{"n_layer": 11, "d_model": 256, "n_head": 2, "n_kv_head": 2, "head_dim": 128, "d_mlp": 1024, "vocab_size": 939, "activation": "squared_relu", "norm": "rmsnorm", "norm_place": "pre", "norm_eps": 1e-06, "positions": "rope", "rope_base": 1020.0, "rope_fraction": 0.5, "qk_norm": true, "attn_scale": 0.13, "bias": "none", "tie_embeddings": false, "parallel_block": false, "extras": ["gated attention", "exclusive self-attention", "value embeddings", "learned residual scales", "capped logits"], "init": "uniform", "init_std_qkv": 0.0253, "init_std_o": 0.0, "init_std_up": 0.0253, "init_std_down": 0.0, "optimizer": "adamw", "lr": 0.00158, "beta1": 0.95, "beta2": 0.95, "weight_decay": 0.059, "lr_head": 0.00441, "warmup_steps": 495, "schedule": "wsd", "decay_fraction": 0.603, "decay_shape": "linear", "final_lr_fraction": 0.0, "batch_tokens": [16384, 32768], "seq_len": 1024, "doc_mask": true, "train_tokens": 147700000, "steps": 6207, "dataset": "wikipedia_en"}
Each number is 128 + 32 x the weight over the matrix's rms, rounded and kept within 0 to 255. Layers, rows and columns count from 0. Numbers have three digits each.

# layer 2 MLP up, 1024x256, rms 0.116, rows 938-1023, columns 64-127
101136116153115128145119093093091156090136120121125125071126088106109142163156175123135111103118155103125141103119111130129114117155127150139135216092116158101169109135083132093124114088082161
153087143150142176117101118131116145124149098176165087097150111073039111120125084129086140103164146125117143178122137164139150173128126116163126122110115136068092036163122166123145152126237115
040240152204146110161157124137111188117142130173147182029125166114098132146159109112122122174077102127121116108097122125147121147188132156199124165140161166088126143137164202123147079120120097
109124177113143092170178103133139108104111145114140117095126169085065156216178151071160113100167078134108115194130117162157063115112134131113104113162150142113090121175044127083147128074165161
117099090167192146088172086140076168143175144081089091049124129087079193107139186122159139101131168108077149166082175128134151144121098145139096113114118163113160139143088175104181096125146119
083142085103113120098111101174065143126092087112157112095171139105070142084091137152108168081112141099148111142096108116058145136112174120137173137158121090127055065087060161101140151105183187
100140191118114211066068158173182117179145136087129124114155156127120094163113119097093142128152085144139139157152083107138193153193161090116163145148111145194101159094058155115139130082197187
135156143112155124124072137127112102126096089154194100140161145087153139151146161116147139109183128109105137126136112148155153096145134196173126082075130105081139129122110074148141095188132097
136119088142118158187144136102157155185158120077128109116104144126134083126163130166195138122131155126134158158118132185112107104118085136203142068059127145108120134131143110088123144092186124
129175109122126147130127108077122129106098090092132132143121158135102120160160077109107115066176135170117098072123123140168089163177162101103100114128144120086058140167126137104137112131136118
125125125110126160182108100129058132088093104149194164146137081172074119137179115118132129181090117132123113138116105164130133074064174171162102156164121120105011106086150091072117102163185184
178115173115119125131141075111080129103088137146123114167127136176130134156102179112093118128131120133119072080084168095113049093185107132121153160087116144144099162194139082158143116082211151
108111083106130160156157165123104191173167136155135119103086163150093118112123148137135157105137148165146129157190133175116121110116119143098128213124161160143139111095083144095109146167205100
092079097085131134112157142098139131176113041101105087069130118110123145136142166131171177111146126106135146118132087161100186144125143212184089091144144100158090121154088105096173098124113098
107129121100167121129150178155129110125124064118189123130138144111131174167125182143130185099156137154123114135120139117137182147072178117125128174091094132135125075124160092065115140158223148
142148173091117101098103127148096118133130122107119102162135103110081155101081164124098121101134110082131194102105048127158187096130112151115142170163131110118077116118038120173105129148115193
162138116063126105124156080100136194152168104121085111095163133065122119167123116066109133095143095126057188120148138166121065091123112176119107182140126193142105078164113133181179133107174106
085146127187127136124126143200156215117168124206177174104148115036079142144127100142153096175164099142103139166125095078133157139183099064124106196139104147118119135071126178150160102156156139
110142137174106147122027086128141164111161115131128154104173129118095113129077132125174120070109111164102125124158102170112175159087159144137065107130105142147091107052100128090124139082147134
113141146104147130148090108141104131153126129130132179087109124146151160169152165149133107093131178149120163119155094111167159099084078130130086104096151145095101128146148137111162088183153161
192205072146209097088144084105062146198159114105119077090115129102197135134153153135189127119134145123122110133123133090101072155119135144106143151198122127139155143121110124068131144147143164
058204178123133110098117164117146113110125079116151125167126153139106105112155155135146126127129118108184125083135119160141126143143116162147113098097130198147104134104147164170101129163101114
125092163066115180139136129166123095197123140185129158165160109185031056106127118131131158089138081104117122174112130155114098106125122089121129215108095133161126151110147118109185159102114142
159094131091161144101114117059145142135155149128139196172125119128106132183105126131122121173111105071184097213109058160095143143126186148185161158134203171144140164094046130091168142206121089
037136119141188117105138153087086102183194111110099221141096159061103136163121094093182130143103134102055146126149104132112105090148129159202131066083101165153135161152132143133126073145126156
103120102149192141161166079109161131155161142170109212147121052098074111161078123066144171104160120092123092143118102085133146109181146165119104129139079109150186139124161157109152120178114130
118135081116164144157154117131162099181147097148097158102121126095103160166122138135106204143178129113066196177146132103106075099143160141097153133148104178131133152092083195157127096100159162
126124208057180100115163100098101122128084137128126100166139134161102127127102142127134105094186058109102092104129195163102116125130108099134128111128151118118094171104070130121152179122117153
090167120141108120116110106127135136150195134145116203117145139134148088130139079110123138113156156179117098151113070093102074115130117118154113161081130149186171122112099184139179084096130121
083132167173110230160106097186158142152177100142124140138128145150101062137131148115130104121153086090120077176130104124101150136090165075138127115105159086204147094142084154119141115071158118
083093134093095160172094136148099158188125103096198124057177118186122120160096090115091101081104081152136106106143128170123148150112167174102147152144146157128075161097092156134100140084144166
143139147125114120103092073068099138123132148101148118104167154093102180166115118128187113147150109168147166091118098171121135145128093153109152189086160148132115144126124175097098133173135176
110149158190170095117138092150096188119229143096123159123082140086129139159074149127168128100124119150061120093126110129158141079100139181113065176082097212116141126168141142132161108102117122
126131133138101095079117122085038117102103133137118153135169082156145205143071116136177099109142170133118106090087183128076115153067148133135121126159122133158082155107088182086143137103161138
099126110093118111141155086114095119129129112096165112115145133143135139170129101091119109120137098125106090106145089127120121101125144130154163127121199177153159120115084140076106138157231148
116137181113158118153117177142167152085155100111160144125090150215131097135105122109175167154180158109162136123146165097086129145152163142165142110092167116131149128150117103143155099068136105
053157134109148144138086173174148128118185084134194150164101087165111108104186156077125167140126143153137128138119144112133116122158127146190103124176129153205136121093137151151116131103124093
070129110092112140161123154128128112186155146150160145108103081127095104159174135108171119124128101152146123139119077181089168126117090161152120191163093145120163050108121175083118141070166144
174121110195146064176057106097143061094123092056173104121129140154131133141166155107212128175140117080155171182132187232040084154120159126142079130147104133127094107157109108127173009191118151
086187111138172096066137060101100117112157115103078140105137110082123153131140108046154136112134134095120171095091092117112049139115122160154104189047091195101187118170110099153167085193103087
142097215109129147095090148113107125136182109142141120152101111148139139089144105121166127117106147144165176152065176103103118125078175136103107107150114099131136117180129179108146137085147141
032131112126122150054103112138078144111108175093127108090079143132070155175151172091135111117141089137157104173182094153119114089082109117136154181122090143130132142103000122130153165120172153
189148185149149136166078106165030105068189149152073151088114095132107103168107128111107129159193209146127114100129186188118115034069169100128175106072094137153040178122110106067178112172165128
105121154078104112123130119112111102145072142126149119173141102156129170081110153136100101071134129077146141232147098099145087123092117211154147167144085212132121146138131131093156119159154176
145127122084104133143153126125125095128120141137122177125078117108135097181130111097148171148175153174138176057143123121156115088081133156108120114109157119158173128098099151082171095165137131
150109071139120110167131138146064138144122142113136099118110032095076087145140121122132137125152146116176152130110165156134158102151137077166097112102107116120109058133154154075181131101096141
134175124156170158188153109126122114101198078133115157086073120167122108130186074122108162088115149119067159174074100082099081084145197177148121137097096110158110152150163064114147117117125102
135111163212219149134052126130152111149175119089111130090096071065129046137136135153141150128175110116136111120153211106135179116082146078154141168134122085111129061172147173042155148077103116
086116129128138109156153099125115080196150088136156158144138163140095115163145173067170121142139119138116072154226135174107154161160176127126186127109058145176093178128028105145115092096157170
109132141094140104163095154127132159152132094078201124131117075117151177137096127143147117096141182129128141114160093184063161088103148180185137118119070129194158143121090104155128090163117151
116109161122160126131135094121112178185148133138101158118195152156118086149149126065151148112181117099102151162184118104112134103090147093131129156123168173141113129137066058148157080134139090
108133173098148174113084091152157203111150092170098095110136129092071120184126114143161174181118191079086133115059094096096063105152091174178150152131164137120086161104116104108167117107114070
141127161118166163068075109109078108124215170134081107119131163077127103170118183082123105123160134126084136078166176116115119065127109187152159121135161125112099163132109138136152100123156126
115109178122102137139140065154162122106103141126141107144109135166111137131127149101121122140179091157075212161088107097145144166097130170153156098129163190081112116091143104142088112153147116
138143065146103103122096144145096120105086117101176147132110073139126086113104165119212102110104128152226148130089129133107127095157119133127108159089147198151135111153084140068155110164130137
111154139117105159081085082162129113124117052125085133095158134210117145114148103146081145160132128167106144153102176085124083151101110223121143152117122135137113146102132157125168113112129133
100153153097141178084129059151146177164137135099119137101116180144130146144110161129157177131139088131052177129144160101147169046140061093112116177133175200166115153095078141115151080097105140
121097121144145156111149104085153167124181123129118156182128145137110174138122149085179161170102147139103133103110137104081132171085068144147099133110092125140067080136102101141196059163134145
129152119158099098159116131125085133137090128100194135112106114153098094140069175030185100134135134136183152085117104167128148092134094092121147170100137175179115097173154170055147090138167125
152137143084142122103111139133148151125130101187097094113142141092122134109119100073156150110138187108111120127127102106103128120125104117138128117045155148120132127137143144128168094154124150
115118109076135160104144138104171187164149122169115137101136103130073092138162154120118128071146131145125105122111181154082088159146119094144151193134163198165069091059138190084117142103140189
100133120157154138132135144152165152147158127094091178170118164112073115110122137120096177051143109105118078146176150131134174154128140113167173079106155125146138080172117210160142129090114124
107112156168133161144128096149109188162161154138146119087135156131133123109123123124117148156111147156149150149103110166140178117118133109088113146122113117170135135137076139121158102103150116
127126169097173155146132088160104113140136102173148133136178124162110176149144128114098139139111131156131101172122083079107110172152140150171080135095151177185180110137111150138163142173128104
123175146186097089158084090112164123120134117142150111127109129180115098110144166093108104161131103116137118187118152109077121145181078143129117151133084168117143132118096097105137124136153137
135140150139145134099107108102138128182171087086085174131091127145167141099120101094168128131115128103184078133118124109153114095124163143197058130146114098114163132134140143148210111111184115
124149067159118144117138108158159127156213056128124150141067141195142098181127136098125203181139108172147109134145135128108135101137147121131135119132189149237103129101093192141135032115145071
141197120104151161137131077095149108071087103142151171141108092123110165099152176131154195089115124117154150160111110102144133139079084155131124130155144128124140123127100158112123149161106131
121142204078176089143113112116153107161126128154133155092118107096130117174139153062223112131126138125163173071133061130095103120144163147142123134060104152141140097144127132104116151113113091
079146139146129175137090148156077111135183107155129145102158096128146161132176090077112118103112098114165185157142143092132117140089121121116098214163097132116097048112142102167122102195190135
147088171120148166142099083182099127099136120157196081122170137088106185241148179145166070118144136074141143164136116157100100151124098156114130171093125114070119086136096161121163118118182122
148112081079127108150095183183103156153091140171162151173076117088095203102100116065142112157087102121183165150157122129155208139119137115202105188125112121159121086124078121133108141138139186
128150036155172099135095069120081080111130124128151194141097113127154059119073157130133126160128102138178202133103130086144145093145180128156160179134128126136110105065118135127164118095164145
146152107101141099160121093119184108165122128108173188108172145122130070168117141113093144106102115114108155136146097132124090103114165072128136212113154168191118131152121111110135148090192126
159069089128146187057075130142161162171154040122188125133157082117081115136133155087145186108130229057121121102101136150056156097088083190143175112128168143101103081107116100101108118129099133
098203186144129111214119148069104092155171129068180147137116114172112128091144198138212122152118123183161171080102132164050165147173067104130131164153135122154083151099103158066116152136084124
142130090142165180161105108134182113199136084119202152150142117125112102112159148054095200157131134083082129160146088150094212083092166181235126136150095173176100074079101106095165143162173164
135199145108153106120092127130170158132142069106147169166107087164109180119159180068108136120187134086079121126158090087087116089135120177163154128154179163163126120099122131144102165166124143
146162141154150120155158095166150136139131051122160153078172149121089101119176084131140181137165102147092160160103141136088094157145146195143080136139136114101120123171073120129142131146159085
114175141126129184100077098142139173159126109124101148154111195113076091150120103101140080129128141060093123134178067108105166113102135113192121133093087119141170120163110133091154161143131126
148165150124108153174100106167111143179113144096142153113158163147156103136212164116145132135105102159142154214147174168147083120163150148081088140138127227146109186096110109135129056183131165
156111157137160146110117130118095113140099089119123136158174136129169090110128092133117179160165132124132140152155106119065088093080142042163120112032088152121126138147123113136130124120124137
112136121091129199128164156093132144193160120168171208130103120113053078147073119074103147082105100172171106136118110184120112157097166108134151137152147117143134110077139114069136136150133134
118129135123145179113093080119044128132123161141100096141158144156117130156137165128100163070118177075099139193085132144139106147098159142140128094133130119092130152180067111143168102135123123
057149155116156131125155110107134105156190121115132160144142115138152122175121114116127133133134151073110142126131134123116139133169172199154148127088185186169091099130144113126142042179106106
116105134089124162077153101123103092144161118101072149134123094175097083232118123108139193122148210141135167070106130118120092116111138136144103125086141071197088160150098134106213117165131185
# layer 2 MLP down (transposed), 1024x256, rms 0.109, rows 938-1023, columns 64-127
112131146138093110178171097090101107152131114129116090112096166164105157122162172141139131141115153132115136111104149109118110116129093085072096137131097125145217123176098126107151085139120122
067147169089107093139183103068126119186116138165086170110121166123127130073148096152130074159091162154132174107119149102185139172106148132115167122141130098150153098121051135096147084124171142
123113083116116209214089136104097081084081154101116201165134126122069094179118095122143132041127130163138137170169121128149133110173121069125100172109121100124143148113142124180175233117117220
060115201077138151192121185116220137148100125118145183080161171101121072105162129117091155193089096120111090160122170123125073094162101172137116151087127108142156149145115198080159178144159168
157089157160104101083170141129135100168125097127122149106131112135151107145149135180116182105124140128118137158106134123160140154156149124074106082161104122181119171108109160152130121159139129
118177170110116125151128116167111100129124133094154108164126121181096122125134118111096115121123126157074127095126123107141098151151112078143133086057117131157046144156128127076109154106136098
114157136199153123111165095076108162147094185181164108157083096125067183120097200107147132064051101154153145138167121140094087111180142117101122107161122141185114140129149128136121165117101147
089158063107117135131105148103127118135076168151142163114149139089111111127055110153137070159144113113101174134111137133143142114129122188127198066120111112126154098152111105129133139077169139
113113088222107114118118122083133151112089102166085085109090166131181130179151099102139130130096116129084165171102126136129181132180073078117116068091104138097142160099178141150069142133171106
170139190127140116207072104093145171121122169137113117083127118196132116111156156079117122126108131139135105061128121168118187157162154104107124117162138118112147169106141131169103137131087137
064106071163138163122095080067119166158130124084143120167098143134072131120070110139201122161095170109125138135090157197141114120103132086123119127137169112104143114098070132124088085140088164
124128107175093202112131140098111165162143161154174125073182122094153126145184117153195195148122041079099144140090086139110148135130120092153132119121050151126078108146092156150155113152118174
130090161149134131100110138116120127123106147108060152103173101188108152107067089134124152083139106119126147127137158138118118160137081153128205137125111152121131156188070145200112168119080076
101135071088090108054149152187122100190138193100097134159157099118157136149123107147173133079147161182110138138171149135107129123150093121130156152150197117165170145126110087160100115072146100
108160089147092115133183114122152105139107173179114076146088125142247109108123125137161116082114135137050151122123157117128195149144171127080167132129097125108109119162157144146109118146125108
114198137137108102162174139147116113131112121149069217187154146172111092093152088143135096139108096088124176130112095171166147128106142075105112134128168138122115126167222106180096105122089109
132136151130130160176124172147216121117113114137144164201080128152127111132200105124149165151147125095138155100083147147145121079091124123128138129112129109122087164129159180144093193120157134
210148171086154172147115130169160084148101113150108156120193110148120124130185113149111148119114144124124144059150086141157082146127119154156187180154179153119106051159174163157126160138131116
111163164087130127107160122102137111183114106143066104147140234132136108072135117184085139094077148087155122128130155125098172112122174112129161114080146137129142121193091151140125124112163134
100163125119090125133110147149106117122099068161123117137128111151113150137153178143113131094074162086153103132134174107070100144141184144124138120146147153085180148133110134120087060114132077
082120118119112172107201147099153174166088182135143146207238229109148254202123126184132164054103152089162144142156112118092167166129173106172129161144161127107151076175128120103113117153116140
132133143195143076139128140117091136183129148125107081073132112163125114133155102112114047128153093109191114152171105151164076126119119127157113146154112156151104153184112104170103159088124114
121103132164145145106146167129164166138131130126156089165108145135126160159092156134138077199124168086156157099134115108128139125143126063142118132123072151115160136091133150178153158164112133
145157088108106122113147144099198138133114157107140082217152139049126092128077146164115134109093073148141148093159071160140141091119164099079195083125161163106015143090083144155124133124142082
106060115160148139129189115146141125129117131148150120125067128191146132168158138097132089111127121120119144117127165095095170124175070143120150114210189095130065164104136139065067111098143134
121096180064167141142121071164192111202082172111145168124206125199094164098075146190151113056090110102119159123104092157150120136142179156147086122108167083121131169159118149127105143129169113
103128177142085147201137174099149152100110127146149146122132147160124176139163114180160111160076111151172170108074215186154122168154138126155077166077175137141126058191163158120164138133120091
100158133121147157153212109142120118141209157150075127162160153084106116100117148145153177165084166083116147146185094149100133127083120085073117126106133143093110065111151142102102110127188140
162154146119105165071140124120163104123112141189127156153121100137172123133155094108150149139134164135127105105133083108144116117128085096154097146120141143106140166122132123155175135149110125
129097089132139116103166207146101127065192131189127168131159103146122133106107135147117142041129153088160161130046034160144129142090157140118146135108149112079133131144137098186099132108142110
131118000134159139114167121055114148126125111222151125146144146089149151133149170130152145150090202174082139085114179115143110089139040146098117117067151116113118132172138111122112102184153118
161135091060099113099099167110110094086140123161167106148107108164185139124157111158130108159156092090134113116115169096170126147169060082127162160114087158160129138137166099156137120125138167
117200128065133179098155135125085079165092093042123128072144084053167164160131139111078151126103135062032156085174129106146088091083077185100090181082154111180160159119107117073113134196161152
113150143128176092127095181098121135148091119052172110130127056083158158152137076094120151133104099144124109110097171106156139115149093079140125095133164162136141132055149140098130141164123130
193149090101090149057207140140137145175139139105100093064173181162106075143210078130095083084122133140116142155137162070136073102180170150105174081135127138186108124150099136098146137161131141
128090126141137161078166110105069084103165166131184119134156144081161182140145142149120154112111122087122111092156104113143151184186128062094147114166169137126082077103125141114117138137124136
114152136051159088101133116118161087119110190171091075142152161173080141159099112077191077094062129136133141067126111136128137184179078157131103105108184095107171154138199118168171124142082094
151106119159119099086126128147134148090104141106143129117112131139173063131124147122041107115133122147111128143124137096097122133060123093176164058109119129149145185169162134093146122142129055
115195167126129140174145127154206079118096128118168153091103125177159100167106141111131120147091137092105103093163134154122112128065141122185111083071103121112119114106161105153100132092065093
137086147154117148193163093128130140070201134109061114140103104111092171060137131120177143131057187120171158086105135156099086172108124104142072108161090132104117140182159102093176113127142088
160146144149126113132080089118129146112056135143085124076144117121122075180136119117106132204173146119126120127121141061121133133145156136120127136094081110111129119048172118130120124141155169
132108123174150122162147143070130111154191141108103139185100124118153097104102081128097130135101164066074129158154165113143164115199182097073138125163103112106132132089129137136142103143073109
121098166138197149112124146117097151159057138186057142113187158156146097118079139144154111160098160101080098118113108116118087122063160106123095094101137105095117100111161098122114116106101109
097089130120159151138107135137145090115164169197156122139122164135125136166128101148112085148081131142141162154099043182141110151103113054142028097143177144067166119080155147144123145096188045
164091089106159135137061145123179173196109132073104138145139138114143149164108140085094168092148096079141142142119138151122136105084065194085149154105086189192149156143102085162119137117130120
177086116133101126131114087126116127125080095159131112092148140157116143100202112141085183151106134122090119136117200171146104110117173158153127104171181136195146076155140119137124158134155067
200103105181102129120181154109076111106090136161212097148123130091135075164124126143080126146153113109150116107187145111120191156169069084114132069171169104161114136121224135131114113118118131
169082109176110060107195161157171090138126120083127093216179081103138133124099119150143070126142141081130148128102135085160092168062087134067134151136179129167141151056129131138170174160140105
169106133134147182105073142166180140133098124105125118080154163103127133157146100093129086152151156162091171086106101149091112113080101119092077143156126086145086119138178157148083132095131076
187112096121154082192157148097112133093129149121096061116134141100166209132120186168123088105075082165093159083093174154120113115151144097100134160179155109122079103166148224124114073153094118
072147142175110148074180137132124093055121109135137153138053171115152120109107194106094139133098131103156117138183097134117116122130144156087141177116158157168123123095156166151127160190147182
167082106148143112121159077114100119193140143129065085091124110156093096159091155141166129127134165171172123125196179120097202121158191137119158091131120127148166100146175116077183113145125139
172131159110070107094120117102132103125128143104128100137115132163196065098113102142110155130145160101124103153221164164145092083103116103117121146122168149171145161159131105140133094156118122
158106220126042106108070073159119158093121134113106086153158172116153123102106117121126094104127199155074074098138147070146083059173145165166123121080138183123136186104164119134169147158193119
119169189123098215072107162103105199098177077112134118082093068154124111128131179077155134150096095091108207154178062200091147166156117141156130136175137090150135124160162191147127116122111136
131131108097125135084112151151108091149090104173155101160099159052124116147115167163098123192102112103144121148182102096127110152157158152096089171095112170150146156177059127105119125153248110
152105069110173127130123138187135098068115080123095111062081105082084117090139182139190129119095136125116142104126150083076136068195119119148118175069138122112136132142178159131083029171100125
180114126118099175111115066092132142052134177205120074163183200143112141121183125150130110142117133156072118149154167118124196113098107145136146125160168090128139105143088075143103100139105112
139094163109133157100051126131110165104105112108088149111108076111107120154122086154136122190142169130152167109142101144125104161153184192127147159093170121165139152133109119149116122166103132
195141108086123118079210123148163117066140055158073125191096163124119169131134150144132145163144087061088108096145120066090108144159114151135140109118155143142157115122191144081143104117140100
100107106185131071157136155120162099104162098156134109156143111131106149140068098089154139109110166135159144096140167150158133127142093101098122137062164111122178115115152130232128081150144129
156114155143123142169120138158128133152109167130101130149047143134162131063128155148074127166104152198134147167089104112125059108095146095118128175197159120116136206119130081157108153151053108
110135130135123105111155118138154192124146173188126132103164108090143102128185075133074106150116154156150142106128133104118218109144126121104117124156120103153159139116119069145146136071108095
186149111100137144176215097121187150163120155111192139121192133167094115119125124127142144086136123141182171062158067148131125143136113113121146096142081116095108098211159113072135136086151135
102159233131127136189180178168144151133142136122135144152139121131161094107116127078140188158114106129144113122147129171124162114108064099097110130158173150173185135117147203127147140124176190
163061178118126068203136102135218115101122152111091145125144195173106114090117128109125135160177085136152129153083104199127107095159175095150087158134054112141084138100145187123105096123148144
144078160137124120114142126145162104064188160159154127136149075066153154163139125093168126098134148152086096128092070127114159095163064135083109113132156139083099070164113105093086181109139166
137083148094213096148155147132137116113101096138150148159109147132134136158115179143147135206127095134141117116112135120114127197099185098129140125094118098134102145092148143135130100122131145
134091126145158091108128120130141155146114122154138157111134128128165122079164139133069092111066100121127104092087163093136142177123130153157154088161106136174130132059108169105115107149108145
180162129137113094147129192135159168152196062092180096125023126123150143092117117131104138138096118121103107109088090129134134143136136069145134196172090123115078094213093152186135088105095137
142106046133115137127104156112091157144127160125114149090065116071187128138166127104072101124164112138157111140135195065173107107203113150156077118115122098091110159116176124140128127131124146
116112103129110076097118101133114100115161086103107123124157135143119111151079160144156098063108173116142112095141109162139082144102089108073131185148166190069094154140061109138077126142126060
185143148153063066095169163116156109141137154186115144170116147155101164140146144121120078108122135118142106130091159146138055130113120152087100083131131097185139138173189125100171190125175154
138156152169139112176159165154136143099137124100141142151105099140141118077153134111187141137106192118111100111135159105143127112176135175147151102113120145146129108122146120108144084158084158
120250114105088188180137121053145137158103185114191081150082111160105118142132130117129120151133124066135157152111181124091145012189150074159100099130127150038125093110118139087119119119089134
145075186165112134085157183118163109108156107162050078168113148189123152151158146118181148073053143166123190110143148186106139180070117129130112179132088158128137227139127134161109130169070152
185126078170133096131136100111151118156121112076107137190065111181126171051101120171100112064116220092100144085164089115128144160106145091148121107063163147133067108110122128068084165080099103
198156169120173112093086171082188130175138111181123120146176181135144107140156064161071127181170095084167132061141073156134130149122118100121188092142172091095163147097177069160090156159214107
089137150126125093174089077085144118125161163155120112178146103082148150118083187121107106122117094096113126098124162115165096165135181208113169079161155113089123155154117059128144109116073123
174141080159143091114174144093099058167164151146122106159146071130144144121169175131131137121121142084087153142079091114138109134129147156142107106126127150152084134175174119158056126118164156
121137107102125116179159145165163104115112164182133146123106116090093115146157144108153112145058168166108100119140129152138138136152163105073113103170128172100158121081176150146118128095184106
162068112115128114122143186139119124151146148153088097138163092110138163121169137136114127092076164197128129135112114029161159161125171156147110127119149091141118143155145121189094125124178124
170126141134151090108087116181084120167198152163142108178125160139149194109135167114145104118152180176141137092106091114144125154129175132125147099116084174061109174188122118160122113103131054
121162160102131073171074129158110110119160141148170131157143133160133146092152157136160136144129129136120136088123115150110102127098120152180081189104164193139189131173115185082134135071106101
084106155126141121160096131163077158164096144063122146099174155094200143107136135171147075166113137105082115160117122096089175099120124139074205072158081075111080098141111130142144098142133200
154141140123152140144092068084072165146109113138154235152099162165147107095102126098148166165144135149121135091077120184108062164131101131173149146066106162122133109151164179151111122117057136